From a checkpoint of a small transformer trained on Wikipedia: rotary positions.
Each number is 128 + 32 x the weight over its row's rms, rounded and kept within 0 to 255. Layers, rows and columns count from 0. Numbers have three digits each. The size before them is the row's rms in percent of the matrix's.

# layer 5 MLP up, 320x128, rms 0.0834, rows 0-213, columns 0-63
098:076143137138106152172104079157116124125134133083106155133112068131187154147219148096124129142167127142154110103097152178143130155102111069134092112149133140140148147135131113156132151190185132
102:145132084076101129151051094067104115095151136121109151163087146141154153091155141101092145124073151142135180142193108058118126079133117100060102149139146165144112112110154135111174145127082157
098:173095072108124142071116149127066153104105114095090107099075105148104201165106159087121109051169133150103154129169139196137102114100127107218131078132167108127161135141069125155124163104103060
096:085128155118126094134108179134099186125142131044107091095132058123135069100116186153114196193080109059110167122162112117099099079147179122071138146142189113089145126155122105107098111140134105
095:139074113108149129023075111138094176122111090118132177177200136142113138138059095109145127172077119159125137117125096176165209174172126137100125131074119152185109105101168163117145151096091108
096:152084172068105181139109137082157108165165128115142123131163097150142135160130121132160100093205082137121082084138144130062139062163108170115140146152159140096163115130168169189167081141211071
097:102146187152137174145129112129106160072166144158123115147104187142092151133100071100096164095122136132138150147095132098136055114165128115099110145157134159170082115109100136136138145127164242
100:179119131099151141167105161137098147162077140186119115076162146124081137092084096160123049145180137147129084145143110157109140123140116136147176133150092094131153127178106142070138102172095174
099:082130104123095125172157124138133110164103132173078162125143099146095129083127103160083073132073132109079106088111100097105154178110173099119086131157121100145059128125145142098167064088087118
099:165154111141128114105057124119142196104094152130151184038117179143111133186113135121145143115121152148055121189101159113128169123139101119108108140096143175117090137122143179181138118114126137
097:120148102116134071123083154109178089145096154111099111159101128183132141132136139149142208122124168133094125152110135113090117115090118090081124091057138178102117128046133060081128181119138172
100:158102135116117114087145201139141102065110090105173074082107110130168127155132131161158181139099145156183171100170137132127127116136145109192113126113152165142143096153164087156192139098157168
100:124169165110087141207138157087142116156116102065092128145167128110122175110137185122135085094160071130137107112213148078126153097133123091131090188148085142124130172118128147142120163094124207
108:090131080150185133080131182142137169098100132111085082115191159139107071096123162153092137167153150156187120077099127125119100082120112151142112126131174153179103146108113146147057123089110100
105:137131142177157081087106152113153122155115100088146140121115072119083090179138154119142126095158164152158100106137177098188022150095113149149124101156181156085177091109102165110090125071039145
097:154146155186099056113089157140076044124111113141124092095132103105130113158106113142103163110174063153127185106154048137065113113109148134137119131150095114096126146126179176125132101134140150
103:143128157128104140133150151201167100117119182168120118134152189125137125126163091140142048195173147198101078104140122169137132096130129119184138163138095131076148149104135104121146101166076200
110:087184082129156116132068140123191172142084055119173176084133158137091141075149102096108172091136172136102148162148116116137123085096079110065098158140090097096093119087153130136083074052117145
097:107149139112147100143064189098079110138160122139132143241160112106133165101089149130160131106103109092150131133120122135103101152111156123123129117086056127182158085139111164123123124112085111
098:146157101093108123091149135102142173135142093125184143130148144165136180129099096112109085182094115071130126136166145154068148155151149154099145098125108165195088135136147076134126155080084163
106:177138150186108150137079106125097174139178139157111136121200176187116148099148098066090125146104095169161073116128099163109134125164099109091101171159168102128092104116148140091139136098047128
105:106111190096145089138137109115130105123160159074127055138088118119103179153106096140090143107120141155104092099171186137163109103099122121109136108157125088125074190056155118050103090107088135
103:112137114134101072146145202136110115050126135089084081114114155153109130130145150148160123063123131077134094159127175150090079170153167105095129120114151061142119085142142106120145193158092151
095:104128132107142171148128092091155121169124121171160110127129176110134091122099117180105111146121166146168211163144145128153153124132082170164130046126109140172165131116109146128166140133098142
096:072164163156139115133129122136133120157109070174135169123171127133052135137159172100075150176109081124113123151144108117080128135141105063094167088129077103120161027123123150113144105108129116
101:073139121093065071089112178076120110173154167132156123146121103150189111136122159182172094094118104111097127129130104073162101133109130108138177129119145152120094091109173162155114097091158172
112:119118119115104107088112090154180084151119152201128116155134105123161135114160171127148120079143130106147141135138137156138125136115178081093160165156081135132098110122170166129159038108029098
109:139144085136180096134146166103129097143227138164165108067191164126133121124114103174095089181152091078078103082158133171111134132172114116106214121134185197189132101143128095117113138176109182
105:138092128100145133087156077197133113106149125113122093125151131141086151089115113102122089118075162175094115161094101136126111105075136149154112123121136134147138195122099088170096151162103153
099:154129131158133095118174182092176131076190134123112125154081099117174159102164181099130153102140145137066137098153040169139139148180136124095115144136187127200097135134134134130107072107135194
097:158106142099161118127107148164128201135096180173124185137177132108206145147163148138096099152086104131107114206098084162171154114093129167165120135103135103168127114126066193127063132080132125
092:119105179109150105130146044105121094094106169084138156081100118126105147147099161139152160123110118141131175140090167168143129088144129142161123195139158098125058171078140121120135059120106061
086:085174113098144168170079183180127150153120142151135186119116142114064122063138121063063171138190131143106145133140148111086132134157130183201125138076165106120120116131104153162166157134119102
104:123099073101111140128162101127091131135177159170127153135121117106133182135106097180131118129116178111103169123079109124085168244169129142074086101184112094100126140117146137155150135151158149
103:148103100112152090134182199147097118147153172093119093138139129102144141137138169139164078116130137173090100129112143102122126146117110212092135111049127112120111151108117145139144080059112159
101:142113101132138114160135134136139131103162146093122168231125103109165082102127131140112136111107175129125085059110094169103117099113108219130082100109125130111185088186162145166081154100121099
103:160134129100118166086144110120122112097114137083066190089150146101116111127056072184101100115113161138154145083205114150177152114074109182115181165159125130175174068113104151176149152126134123
101:141090128077097150107132109093194138114123211199153125164121144116124100151116087194144137153150132202152162133190089138124112097099149143153100077175070118138106110122122078097178156131132114
103:159088136180134099168115125094054114089194143138115130129130149122142121131163128130115117141061171115091138166101151111168114143237120093104080195097158121106095195195181113150125142140098133
097:141117151155138158173103122119141187122130111121106179141123147136128119104025144137065106163162070201187135109140131187124126118098090142075164122159134057154133097123107072165143164130123131
105:132152079162120101139107102083158155086145128182139133094126107150087116176104156150194138190131163083119135136101164196072133155115077165135136139091110147114192093104120120080136108150155165
109:095085121161136150099131110141119116125117132126136089090156141183166115111161122123074132127114148104148110132123097076090078092135116160153113113162134184146176129183190094134148121196171201
095:104131222141102137070131133129163122101136098132131157191089198160180102125140187127172126145127126117123171192076155127156156178116132151039110066164081045149134134065158128100120144134110103
102:147099142157172083127147150117148147101095172134148222143091114078074107143129092174167078139113156117122119179121087129075042126113120158124157144129144149190174140154076142104144139103128126
099:151136124123148166121056178148082092084164134147163138112084112150173115148193096173166169178093053114117093139124127161125108110089117101148134123067058103095086140145109098136166077125161157
099:168160160125109151108151115135130142172100156133155137162113126093166113175096186187106121139063163163123168178159107077192089170103109199083090107106159131153186078117123158087163197110106149
096:129099123111118078092135146120165103104115072169107118134117182147126131101125165104151185088144169123104081144147148112119100178057109113079146088128129135139080130177056146148063116139115138
101:149094114110139097116173118095130100174130124148087125168095148146122142176107076148124153129109121145171197078106163155109184155101069124110087202118128113093139145194120111120118142154157151
094:073150133117093117125142144212201124134080155105071115131102136073129108227127146107117101178082132135169099173142133143088075110154119174132150099124129159164171134156116135080181169162123124
103:138146157144153131110105116115100143146152145141095066097064133095107080103109137109150156177100103111187108171109100111117131161130137083142131154105062151105113162088116186122159123089143146
096:091166108148155121115174089093111131103153149112114107151088130122116086142148141182128075157126212088128140135093089112156127081058179113161118157060152095166165180089151111131141132168133125
103:210174055160134176110136118154133141122211129132103119146120090141159115081171065126134091146111145131095120170126111099127110175174140171139103122143119122090106143143076117093131137127081055
099:117120118130092154167087121109123131213175124113096076111139104082112112176121071089136172129134130095079191084107131207081159168168063103131154167135154099129083120109165169191103128170124148
099:180168101141136162160106113096104159138146117189140131180126118066156131114099125110120126100073097157115151123162073118156163097076139096146136079119093170121141085151150085162113133115189181
097:129065132158053116143095143183144103124069127148134089120107071126154082123137107157141141111115159134165159116172162213177083163115141167143141063182128098130128162065128140156125151083131148
109:134120129114162148121142093168179119126147134149104128129172161056172114107090121145114072173116125091164083122126154100124157165088102141076147077132098090102159114129038155089140127125109061
100:104135163153066121156116107142161086127172151137169123114128092099149088110085165099126087125120135152082098092146141191084070105171115145130133169146103112172103126158086187074109078104120207
088:144146196130100135110153054158143124135125170162164086095125146102109141101137138160185096110115129125101108166178123129161149082101149114122110106217098155107110110203093131125119133062118128
098:105133161071123069142125153172103173136142181129142107156112113100127114128120133085108079078187080075122133104121141142128172129141132126125173132166170157165098142067152127158117145150152139
093:109124141185093117094155121101115168177104144104146105090126158105148109127146144134125138122157123081119106130133166154124162172111113060079082148166153118125122146154069133142151114114114079
094:144084161098123167172128156094113157117154090156126107145145127106088072165182098081139184133144111108151160128125146188128190081119100182156109121172120160146148173184181172115128156137056120
096:139183176076138111153048084156113137173208164106219109153147163122179096131175143082113121120067099124147102139178090099124155067134121189126158077151094158129145112160144097100121123074169110
106:155080162092138137143052111190139094107146155143108121128135113099141092127095137078183131134168085132139133120118118095071121128136152118129150126141144184088100129133107125181102106113104141
097:085170148093082115134198117096143108127155114165057159091102104170165122116162131144144102087161116130135144149084110174137178095084069124180164147102086112128120106158150070108131123181119128
100:117108103136165117143113149080042136156097150092122192126146141122164088144115151106099119112086110141131132065127110158140122147074145086161139071111142134157116103053132110124040126117133062
102:168110100103172136112118113129134146142158120165120119149183096149112150152123151144129093095157127120193093175179110097090130156091127124166155058123137147113076110109104130133111117173086156
089:167141093175155133162130136126130138153126161126103116132164097123133156116104179130113119077118108089131084183106147111110172100132191163093119159113027153080135169107130130163127147150190163
102:064102153152038118178134132131123111123136104103103153093095108170100159139162080115146088109109123097120152039149122138129140087134106074139153122121142155139139192162114124126153096086111098
098:148155117119172105082131079116099108041110133127142206124135091183147117085124076156160162088120135073098093126102125103111174078179075140132125142168158089092113133112071148082134115109175144
096:114166104127141125136091138147105162204114129099128174181161159125114044121174139142145103133132128104077182117170178162182182141125046122098159092149146157144088135128144085146068124170126107
110:121142139116100099128135136069147135131169129159156066136126113041126142129170177106132071136090128171197180111106147150095126152165143133119142123185105052141099176171128108170148125124080109
104:141151105102210083122122138134130100174135152119120079148098107125104119112124123130081180187159095053149142141084126138095179160155154113132113087117125161135100125116118176108080110102138195
106:158159217080188139084133144141133078198125159139056091116081126144120143099127132166154145112194119091119089107155152168165166088114161142114109129109111144149110094121119186148115156120129137
108:116196087112134130139132110098114105143172084083118092170129073128100107180088102127062111163134177150095111097116128132149089108129148106198125087110145085114095150092167145147068135084200114
101:160162094111134138087143106124097138180115108088126121135178107090106112113141145093129211112139108189135094166174123120135113092104072138180104083108181142134105132171155105133104151157159126
105:131137129162116132171130133038132092136110107120117136145130077099165119161117103150061170160106180142092106149125102140184114057048153131120148172126125102109135143093170154088171161117142160
095:138139139069107108098091085117108152059079170124158139074090152172162100103139139142138137123124119102120164070151121079121095115121150099166157168101116136084135097184089134128116135098125123
106:134151140123100154082127114139139115138137174129126082110071141156110172133119105148131124159091194101124085103148146136077150122168155059112163179108156166132152099116114155089111125146159143
106:072167104169127094101065124176129119132172138109087137141209174152134116136101135194101167052158102207110176151153181125121093118173122088137065081087139119168197112109120108090176154126169135
095:094204113138140144081101085118155141146184176112098160111158084119189079121081121183127145072183136148127131150131122103151130143090094190183139112171112208220099126138106150042139159128145105
097:147138106154164127086136112108143085181145135128127130169120114108154144052146108151160096105163119065108165121133135131146173067135143158117128105115136157170107194102125102107161135147116092
111:106083086119165087170169148105151140152109154103133200112114122078152105181117085156156069146157215147086124100160185144131139071141143110102142162096117175155162105164112143152185181124130113
098:130071084102066164078141126105115102073142123200118164112093103150151144130136092173114190158165135068141092097103156185130162113146147150132150112079121109180050122139120098152152107080158053
091:094091169150188115107110125132066103207163144141095139101059131182167138152111139112149088145142100039128094149136091093165136139182155085142147169147114172170125156122113148106127150135079137
099:165088129115132116125110131202113109135161165075131145117118084123125127102096099189165147121097147111116101096110165231137102136175178147144158078134184171178066124084113112104100098112096123
096:127174110126105118152158092117084129103150127187150146121148110186212074108125145109105131131105073116068161089125132118190120113133132176119189120134169098099109152186053105111159130166121119
105:112117156156171152145116103109115132145133117168070057132182164113133111111114169109116154146175070126176127143126107160113122115130192059166188140102066144153062125135116155112179139125114134
099:124083181166125100165199140165112106130107117132110196095115138137159156148162099073116088167165122119169085140147066120063115062099119160147096141108101136155133146173153156147124097140119152
098:137132141138123150144077135088115140154088164102087081125168185113121097157097132192115091065107088090120187168191127162174202152093168116114126101191155130138070092099125150073124081155090144
104:170131096124181101117170177160162105187091102123199163122112112071165097099115120142134110151105122097110141109103103125108125124181061139147151171076139126039143152144162164129099120159162087
095:108114125067133061148116081132161155123101154089140110097121132187150137127132161160129133132117144155147114083113161137095154144104134105067149146173042061136152145082113187137157106119124097
100:169109115148137144168124104110093147078136132091150141134132124116109123171133111108182103172150063114120078110162157105146148118105141175067130116110114157152080211092119139100100131129108122
101:117151056107076160096139121170106077101151091145196172110101112163078138191145196097141109163146149143077173163120098109136129122121157189124081145159132107122200051100099100117131108141148102
099:121147162160105096109137143137136105147150219079160105059119136113141085194107126104207118167137135147168151133149177131166137119094057098125103126160121087095103113185090125120113108178140092
090:120146140132073107158162122066142114166111174184074122146155136128152155135131122124097141147134144133185120164091102098170107148143097137083114101079135115109159194127117138086110151162135075
099:187150112081100123069136141095134179201148110135112126106123160087131039100168124146168133187139151157162150107091080117115139179148123150187113135166171117092096122036097160061158159076141103
104:117115096063089149089087133144137086163084071077165150145072101113101133144151089090120095135087177148139109140111077201138150140130199133093121083170104119137138180151145127164113085107165156
095:191165147095147180147138158128143094092152101147124125118171151160044098142108068147114169134183132121106093111136122155142122090144079135099111141168139116128118139189127124128124131133180096
106:162112062071136146174128150104158095158098103149135105112054101124170058113164126198126157107064119135176173138136169131099189154065093121138073205133124139107132157144154141093103111113169147
098:130088105159134154107118116124135142094105110119150137110144167098149121165140104129118130122109133134108167105099077133115128141172156133137172103080094125143115115122139126091160050104089144
099:115186132108156115107117147162127142080176124131121083127187084127163095114162123139131113180106120109173159141081099103150111157169120138140191160099156171179133178104133131105170142118111118
099:077099109192097156103167127138097111070144072164142107162098105124146137172139148180147218038135158114140109125150134155167100115141150140133128128142114151150167121112061142120071116139118141
103:129138167114077170203112141092135135074142128144105171148229145112089097180114077156125075156135170137155139121144115134138140159164107128161131144153192098145120135155165042107113122195085111
099:128158038101141123100078134162125127121131119112152112106128117143106121140146163071136111145114105137194088107125148189096079143046157087135122129082135144083115091116126072065156128166231060
109:134149161172078155116194100120098112106156080092149077164105126221159186078146198104173177135144122090120098153104134164107059114111121173108133109145122170172161095118155156115162143086125132
092:090186131112079162178101113099099090157124075147132129094082143088183113168129079126114163117066165152125084188118146130123174128120108144100137147150175163167144142146133083105126143175107121
102:078178192169107190064138117136166149092136112118152108123142111176105206134140126100130058144090164167104091152118128158099130130105116124145158171137094137140119106156162101112130166141119162
102:080149128163119117142156124093152119098086149106150155061083140124112132131098090180127097132068124100194174103157138100101127127154165121109175121070148121141143079115207131145171105145097109
092:142118155089102144101186153092159181125059106118116132147141140116130111115126137135120153116119115116165134105029132122081123123135076151183152134148111119134142172140098154181128123158134088
101:085140168137188143098130053137100074143201130100132111148097138161097127175157130156093127130164115080120159111157137149165159079178154055116120129172124133221146147118147150133121120133119132
105:100040126163128136101135187090142129139096092118110179151139131129146042155072107173059132124117151130137140125132193158155167079131098137124171132128183109118074191099146112093106205121071109
092:112118168134137098138092132128104144121115118156131157103127154139110111197162127121142179044131125141124150116163076191156106086134134128143122096124118101144165156106129103139155104126160108
100:126105060154147143150117094146115145153127061100114071106163130085124104076106114119124152102080131146076148088161109146196144108072147155093128080136119171153134163091176141105163141144127164
097:119136144070183095097168120121163141137091135147159131110179113104097180167147068092158130059152088148150126221170119157152113164123054165125136080139123129134112105107117179135076144123129110
098:139162141117103190087151146106087171150076128143130143046084126147099103091054151119171113166093153190181137112164117107107167163076125075137097145076100136120157084134155124137221096164110135
105:151013138108133071114052122120127124155140130168124147118091152114141089081096113131094125123135105095160107100116130118186170120123116113091123078082108089137065145103102146130137166191108133
098:136120090168107091141130105116138143100109123071120046158099228138120108085149133129091186111158192085142101204119104135092116084162145120182124133123139125101150088125122116141079127163103152
099:125064132093111053190123174142157159128148167160131158144115068142081137128046127121162124179084091150185101119112158151102105099104119137058132137087102080125095115119118126168137167185118085
102:128115087134096073145081071137144231148143177110161120124100180121131106119110128114142132162167181064155214114103142095110105123103161203139065120158124126107139133165144110177125137175182164
097:075125123144122068082100091066156093119128125138157130200110103189181113093125146108080112130122125102208155176124142121071089092137117125147168131143124159167151145155148151119158128119151135
090:128091101125101176154130111154126080139116132182119150132142177086151043097111119158123141131120090098072145117081078147173165110144157091127117090136139179100138108124090103087145157098191104
100:169145151150094109164113191147155106114135153155145160138120131168114102128087121144116094107132107149131133129144101151129101090106097114133141191134141135110209142052054129148111157124087147
109:130122144114119122155122139079110092181148172169103154139130151114124116154122159131144146123138120149152101181183138103174129150109146118128092121109174114160199097116107098135139119137137181
094:118186166177042132164172155153112093151115114126118141158120134094104119084148129122209117093149195156118110088163079180111132159138203160116131152152118172124098138127114100116113103073151064
109:057096120096121136160171122126105107115134150094102102072119114087152114126093145063151155095131145133128103101129131115075107184187170139107160141133164131121115123174150081070102085147023171
100:106116151139159063103140155168179073079129074121165143134052117154140202094062176113138144064127085175117142098166077108129047096116095084104135139080162102169091125139104133125129119159119109
093:172178089203091112063111143138151159087113129112183104110148078131133064139163158142142127129122109163077143096118138115136097108128205129081106201145068106101120165128166130113094107115120209
095:113118082144147106083175089164123109124120029149141110135138087165154158074144163192144128122078147113126114144118071102130153189118121116140124121159134119154058117167109107150127119198145130
091:153112146142173141161152108142153150044134118111095079155142154132095182128184134109152122083099182126109106116131144100149136187118089118146085135111165075191148139151083104136071123115136149
093:175111116095112064149109129152164154095192127188141061137140144142084124101135113121172127137116160180096087149198098145197148128140126147166147148078142157093084142157129135056152136070112086
095:130149113181081113132080105087161150131096147060085152192114173108163129112180122088085120112119146153096179161091101096119107117147109120109147145162128092144135077127123129121137077154169082
099:129115113148108135133102135134157139137111131114151176137152127097098136168120134171089148122120176152147136110094150100163140115142183131085201160157122135140153078073178113145115165097188108
098:157143166103108109132163070169123121161130164104196109155110142137124055090096149167133135112093135215120168139119163129129131165122186098142153108052137101154163151129149104141117170089115108
105:131152140095117112114155114176166135212138131104157140110089166090061145071100116131168096115123116132146171151179129185151116111103182090104097117088110151162187140106123129148140084122148051
095:127109151144094126108136122092146115121166140169084110072126119149150171199086128086112166091151124078050110125109119128093096105154154117126153171157140122137099135132128146186183137171130121
098:163153117069125140128070140121112163136056115137140088166119114128122101124163100166119058157145120139118097133110106119181107149144188101160113074155056148131113153108104134151140060109086151
097:088066078092162069150155135126150117190165097059115091160118139145132126123108158101113127221174128111131143126130141113174094096092077113106098152132153168109148105130176081156148167163121059
104:104114153153138090071069172124129118122053146114158145158139145083147117133061134095097107182120093170150137123143144152146157179155140138104111147100120063113103123157080119111144144132093150
102:091156086169152176140165112065125146113118098169153144112130120100163138124163086148111128081157097097142127136103053140091194151072123171123119123160069093151177131058079113072140119098087175
104:161158114143113147176104136139104114175144170121149130108149187164080093111091100142146131145096090142222068088168124157188134097120105103131167143137105123150097149166139144117148164169135116
101:126119062164096124126095175080081130138124136143155137118118135218154123144112122111137128090055082123114118115086062120130091141195136133124135099160190148084159153139157128160153117131138115
100:119166140166120135127104144153177095114130157104088175101113146071154123140119099184169117087083144151101159173133103138095095071110059164101147184122070156150145115115112130107138148190171134
094:121103174109161142164148117097092139166175099106144106099161148144142146182192165166170178141136121056113148136113158124130107137159178155104103110146107110115131141159173101186095149119162147
100:134183103159135129154122137119115160078139068114133114117137128125039098112112137162146155133107158117123164160121055150108148097112161168151149070135113159109123176146164156132122140133153121
099:156129140094129105148125117142134062134183145067152138093114154111133130139177100140120152096088081211144118116142154144237055098164123132139110120121099150158081134154097136123138080084138081
101:135143156121145093120121108167117156102187079105128051184094149153156148141130162153119091194094044120049118134108121141132154128107138143127101114095104102148145138094110187172133082140099108
099:180141168120118101102110141177151117137108074124076103112142111087127175139083139143147160125149180124154153131098127156116104120082131140088138118100185156082131100112157162138134116023123074
100:172097166110157112105101111181172080076169068134060125084100112114109084112134147125111105169120144131109120131139136135161138136080116168112152160122123112177119120151178117176163196106100109
097:092169125149125145092117068131148098154123167123058138114123090166155117123071103101178145139196103098129075105120108162139093147116101160127090080168132121134122114130134133126176186158192158
104:133176108160096058110140124122126126072109074104135160137127135163132153118128121183133148070108148196134163091136130080196112146088129086131150193112164110135101108131103111125148167129050053
099:121141113088141070123128142192164100120135136148094141067160134109102137085096112141075067127160106143097078131083126157103156130144113125199156087158121151095153095127106103129177118140110158
096:178148106147106105046161143092146159095111113169059106125123184129118084119136177135153129117142102129135115062078131104156120094109152075122177134083096116126121119127208151122182120131093154
092:206129126148075121141199128122136178095100157115143132148120096184178108102158147106129107088107114089172113150133123139094123124145082118105171148088170133148085112098111147137200149130124133
093:098095111173165130140168192141102115054094147085113135094198166130173101168111152148178113148144153132126191086166085082157076115185142143150121142099086150157185092119134124137151163147132122
110:124128079110153167140111099090139149093189101158097080099111114086153173129099176125139046099091140110112114107188129123115113095079137122115089184104134113134150118072167099125109095090159135
090:159135130144147172181127148128146114100085114112120105144150152168138071104156096126068147121163196171107122104101131142165175066106159136139137095103157092117087151143113200167113146174104113
088:147147142146159157148128159067124120100151090179114099129135134157121152126085109159154096130134191125149112134071171119158147094146158107135149146114067150111116095112115188133152115150147118
107:128131079101145141070131159129102166121127109141095186198151096154114073098138079095099108072126118179099088117157097161051122134116142118107117155128155082113139143192104111071140133082160097
107:123133176132106153154137190133096140141087131169183114198047165161100159167076098130128112087129148153174091078120145133148117124112126158105130167112099125148134124142080084112138089114128139
101:157106094139138182125146068142166130077171116120138183064122118139099102145150165157122080112097127107136163160104084175109123124207142117163110070177130147089092132133103103067153159122156134
099:134087183123132105140140094140123093164122132112144103145098127081183153081125126101129149186132145129147203073157126121096104212126162114097121185141169056089138183110180083136142079112148135
092:159082187111129135131058152091119160080160163120161177131125097084184162125098177132117099141105109165119141100151164186157185192121131176167112133091115098109141154079177144142082231152187110
092:099138108102134161107088107081127102105057152072081131084176154087152136154104157112145158171098155167165110114136177150195088108102162150127132073090156098153123150077169127125141083129124135
096:154122131107117134134133137087076078086054151158104079109108106098167073124118103071061144129120176109073160140088118164202119108106141141142174144130168109125130131091148104153086158132114142
088:160161119122090095088150076111149086071100158186142136165181111128123118174141134109146140168059121135115147114154096092088108174177127103159116105106090170102111096138148159185104154092103082
096:190116082094122108119115105138119110150101122103152081144141183122125093142122128165118094122133059056096175133103152144112165091099108139128081154132059126105162073167179071115107159111106090
112:085072130168137135133108081131142139116155111121158140154191123164155114102155136200124075091133132118106145159163170138123161099152174124103141084108162073085082161150153133061118105145125134
104:177163183196100153066149130136112163154074172185104092148174082198143204137152162071121136146104166083083133104122127141129137176139112193113093181114145146185194093146159144122154127111170164
109:066140118159168134169093051134091132133091149151153118077145153093163150145125168167126128164110126070106123103176116086133130076162180123105165095069162096063137183110128086133115087121153129
096:147144183140080198105157152101090094102207091120125104194115171095135192128151135120160110192110156153111101126112125131095072116085166191142181119151105112132132147137134120124128115066178113
097:128111100101092141087094118127186154101117187103151108149153124154096136097147157169129129155145172157120172104169141117155169086172115149123162135155085069145097100090105120162175130094172167
116:117156088149137189177101134176150141134132132124109129152132139179135077160100117110138131157113168142150118151116103052137134116059177221133095083137120108112109134139144090110087102152217075
096:109129127071068159108098087134134151083160120102112128095213064175156102109118157128074063102115131127082177161128164090143111098143146152136141143117095137080149061194086123132082162185109128
091:091081157124101169115183124147192073134111169103084086107224153189119147132141157174106145185087128121108119160129163194149102119098079082082136180131103119128129139146177128181163162109099113
099:156147106154090112136152114126193157134119093160101109115113093161099179141173084091074177129086107171150122094104161114065150076174110088190102189123163161140150143135185142167063131113097050
101:098159185129165099151088119151149067126074118141147128150116052140132126125107196158127168094125125095067105100132138145099124073172152096178146135211095105070130083069101148128150144172095066
096:111183170113154194076136122144119130077148117195081156116144146161082159125159108178085130113117179150146113147157123108163052065094095132161123167140136072155147114097163081114190138166131130
097:070065135122156180129112146158114121174177097161120155101133101124091127137134141167210004047160159109118113178127169171128171131157191106166117101124124166154114139138154130128121142123150111
093:164118157208111116119190151084089102198113123123127132136189120121160100123160173130148167124124152089189122177118142111097033148129128122170137145128154171132088153086134132106178094088104139
100:154115113092120162105120124095089165137141096134131099107124141184116138133141117122147120112114111025142135162118044135173059136120156085095144130191128077133093152146164120152174107146126119
108:103158135207127097071122132137055173120116161148082112127166167151164089108102150122124162086074144140175129175144100064100108134127162129149106174158137146113132147112186117165110107133129082
116:096125131167124107113167060095126187169139162177106141130154085179189113149122140173130131072122097161191127082112102174118026079083124073116210148104157195131091077107132092092146120115161177
100:085128176174090157125153113097099119165179135132189130105151148076131140171118178106143125159169144092124184191159173092096138179179069109159119145095119166091121150072062122135115147148102127
093:147105151138110150143130111126094144146126116154142153066167134119123155094090164038187190149158103075146086187123180156167216123101121124173100141135137229114193064163141141081182126136097128
101:138090097082130108113163125107167087057174108104090137171130147136080101102124121144153154118142109161120153131140156116171104065133081120180135105141139153091103133115105162129097073118148179
094:097109140082156112124136181174074114046156093131143095137128070078094131161099146136164170116046143128174158124171052171135126111109188175163105179141103107118169107123173060133058169107145132
105:100124119117123105134159132112077129087110122184096043141130163096137103120176105112081159142126150097176095080097177159123126153160106120134099125080060060113123117107145124153140111080079098
104:135138128140094092098102109124119120137115138133133159177112175152057121098137114207110160141109185120186143156130171170157094145097117131144066113141059150157122116131146121125133056108155120
102:100095145152114110153150151151155173128180104122092150106093105180112152143096093133168146132180063104116083108167188144118171085189108110087132121118075169146128110090223169097149150138145111
097:150101124145103155141130162125099083141148061112113165129075109166055190154162160133116161112112102170125086147164072155133155105174154114165094124130103099118205138096087160112083107078148158
093:184186102117131098188093135149122141113103158145071131105120175171129092110133150134153195147116126074067126100153143099114113105169131138151149093171179170096141133106073205117166095118132181
100:188131140136108112088113145155169189055119099124089146147124124132128177117138172148121125114198150092164128154181156116139146103120111117169108094139209142116098133160088151130104108075119089
104:100098102088100127169153106103124163098052131119131154129123174155146178137086198182172135057123083144075095156154144120120101113148109078169129202132117082105092118091141089142145142182143154
167:126097128117140114113069121151130096150153121130153135105097137139177101111111143125165140107072187119122182110127166111122140158093128108130200090090128060138121129138192203159138142132122092
113:094083165109132144107210074168153146155180162053106123100101099149107056043155120105108132103144224132188109210142141117108156125114140181132080133135139078120182134127120170077118152110133098
097:132105130136110113059118072159128109069052121119085088107139138131078142184134114125151119110119096076123125157133118108135147107134074100153141121152093095145164124145128113097120136085154105
101:120160171196167091112114098153098144099091159149106132154101194081105068116131142161125173080142091101096073119163139113116093106137090097107153137119100198173125144111169088135132206124099132
102:149102118161204126183129114141169106164113160076076138085135180153089145101126180138145096111145130155129096121122175121156210136129141150197100117050158158200118125100115183160124141119046157
100:104176115100150111149067148089186163091169131091139148116132146095111134129177169176169114113146089137106084117121126042128137159111122161147123127116112158125122146111162122164124181084107171
092:135110156093112112229101188097073146138097127173098042139149085138131129139109121112148138149146113109109103116105121102152131119123170101110156115116129120191163157124128183138163048135072101
095:045160146130069096129116153123119123141131084172118103108122107132109099181191130152086142134146099170140146079095114083137102127158116110164144134104118177174120134121153221125172152070110152
110:137170134114067135126144136167097186151118149139061228109074155110108138193146124082138097091138113124205143132116122154148123110097160146157101163109061101096155163083140147155177128158170134
094:075109129162176133150099143184144083099140084147123151124132067085124085115117088111120167088129114123179191156090195166137098120136113149175137068090157129156187107161084125138149125110164095
101:148110180135143174179079101159114159095118156184169127128078138114107122135102077091161114140167091162153162174097097093096086181123095104140141143164124182131118115094117152146142054181111180
099:133139079172125147058098161163136081143128105108199160129107164134111158067183122172091096130108086137132103109166105067130089085164119148084169128135134102106126172121084096123136130118128127
104:116146166147137116191163162136125117103135179141161192128149145149115080105094161103090145155160142088159079148086163154124159171140034088071105151096171108091108098128064175084132123138132118
095:161120209145131135167169200099161133192141141077131183118100133101127118182098127112189165136056115112121153129077134107169147077114087126108134065160140155170093155123098104132160101120143127
088:074080111148153156176179105130167158145147134159091167207154070157143119171142095134169093160118134111052099134123098067135153099152128121112115139125154148091153157101157145144120136116114134
102:141146125148130140135176110137149113083068088095111169122172104110104132097167167098123149135176132119147143132184140134149162119097149154107104146065081111083076166107161134130084150071099146
103:160152099139131149214123130079103131132135098192081145040085149118142146130099139136152109147115131097102149123154134119097131098091185141121131140145131146151190085085160086052184118152134150
097:176164167155142129092099138144156135121140098150098120142101106094126130136127086124175186116144136119143149165122172019157155055144078165082137065117095105080105114105112118149144065116109155
102:169155158153127177160079086086167135047140109120152128101177099144100088126203131117078176105139080138105165167069132133121179100102126171057137148095102136096167149103139085055160097151093119
094:104085078166097079091126101090152114085115184124164117106114155147167106151148166071091142167079045163156220124126170140128110105078124161105058130142096157142130140121126131180081139092116143
098:120092146162173084141115118191140191112100079116110100174172119158167083125143117141097150107135201104156132156169166117108147191105136144040145100133085107078127136129104120086094082143147170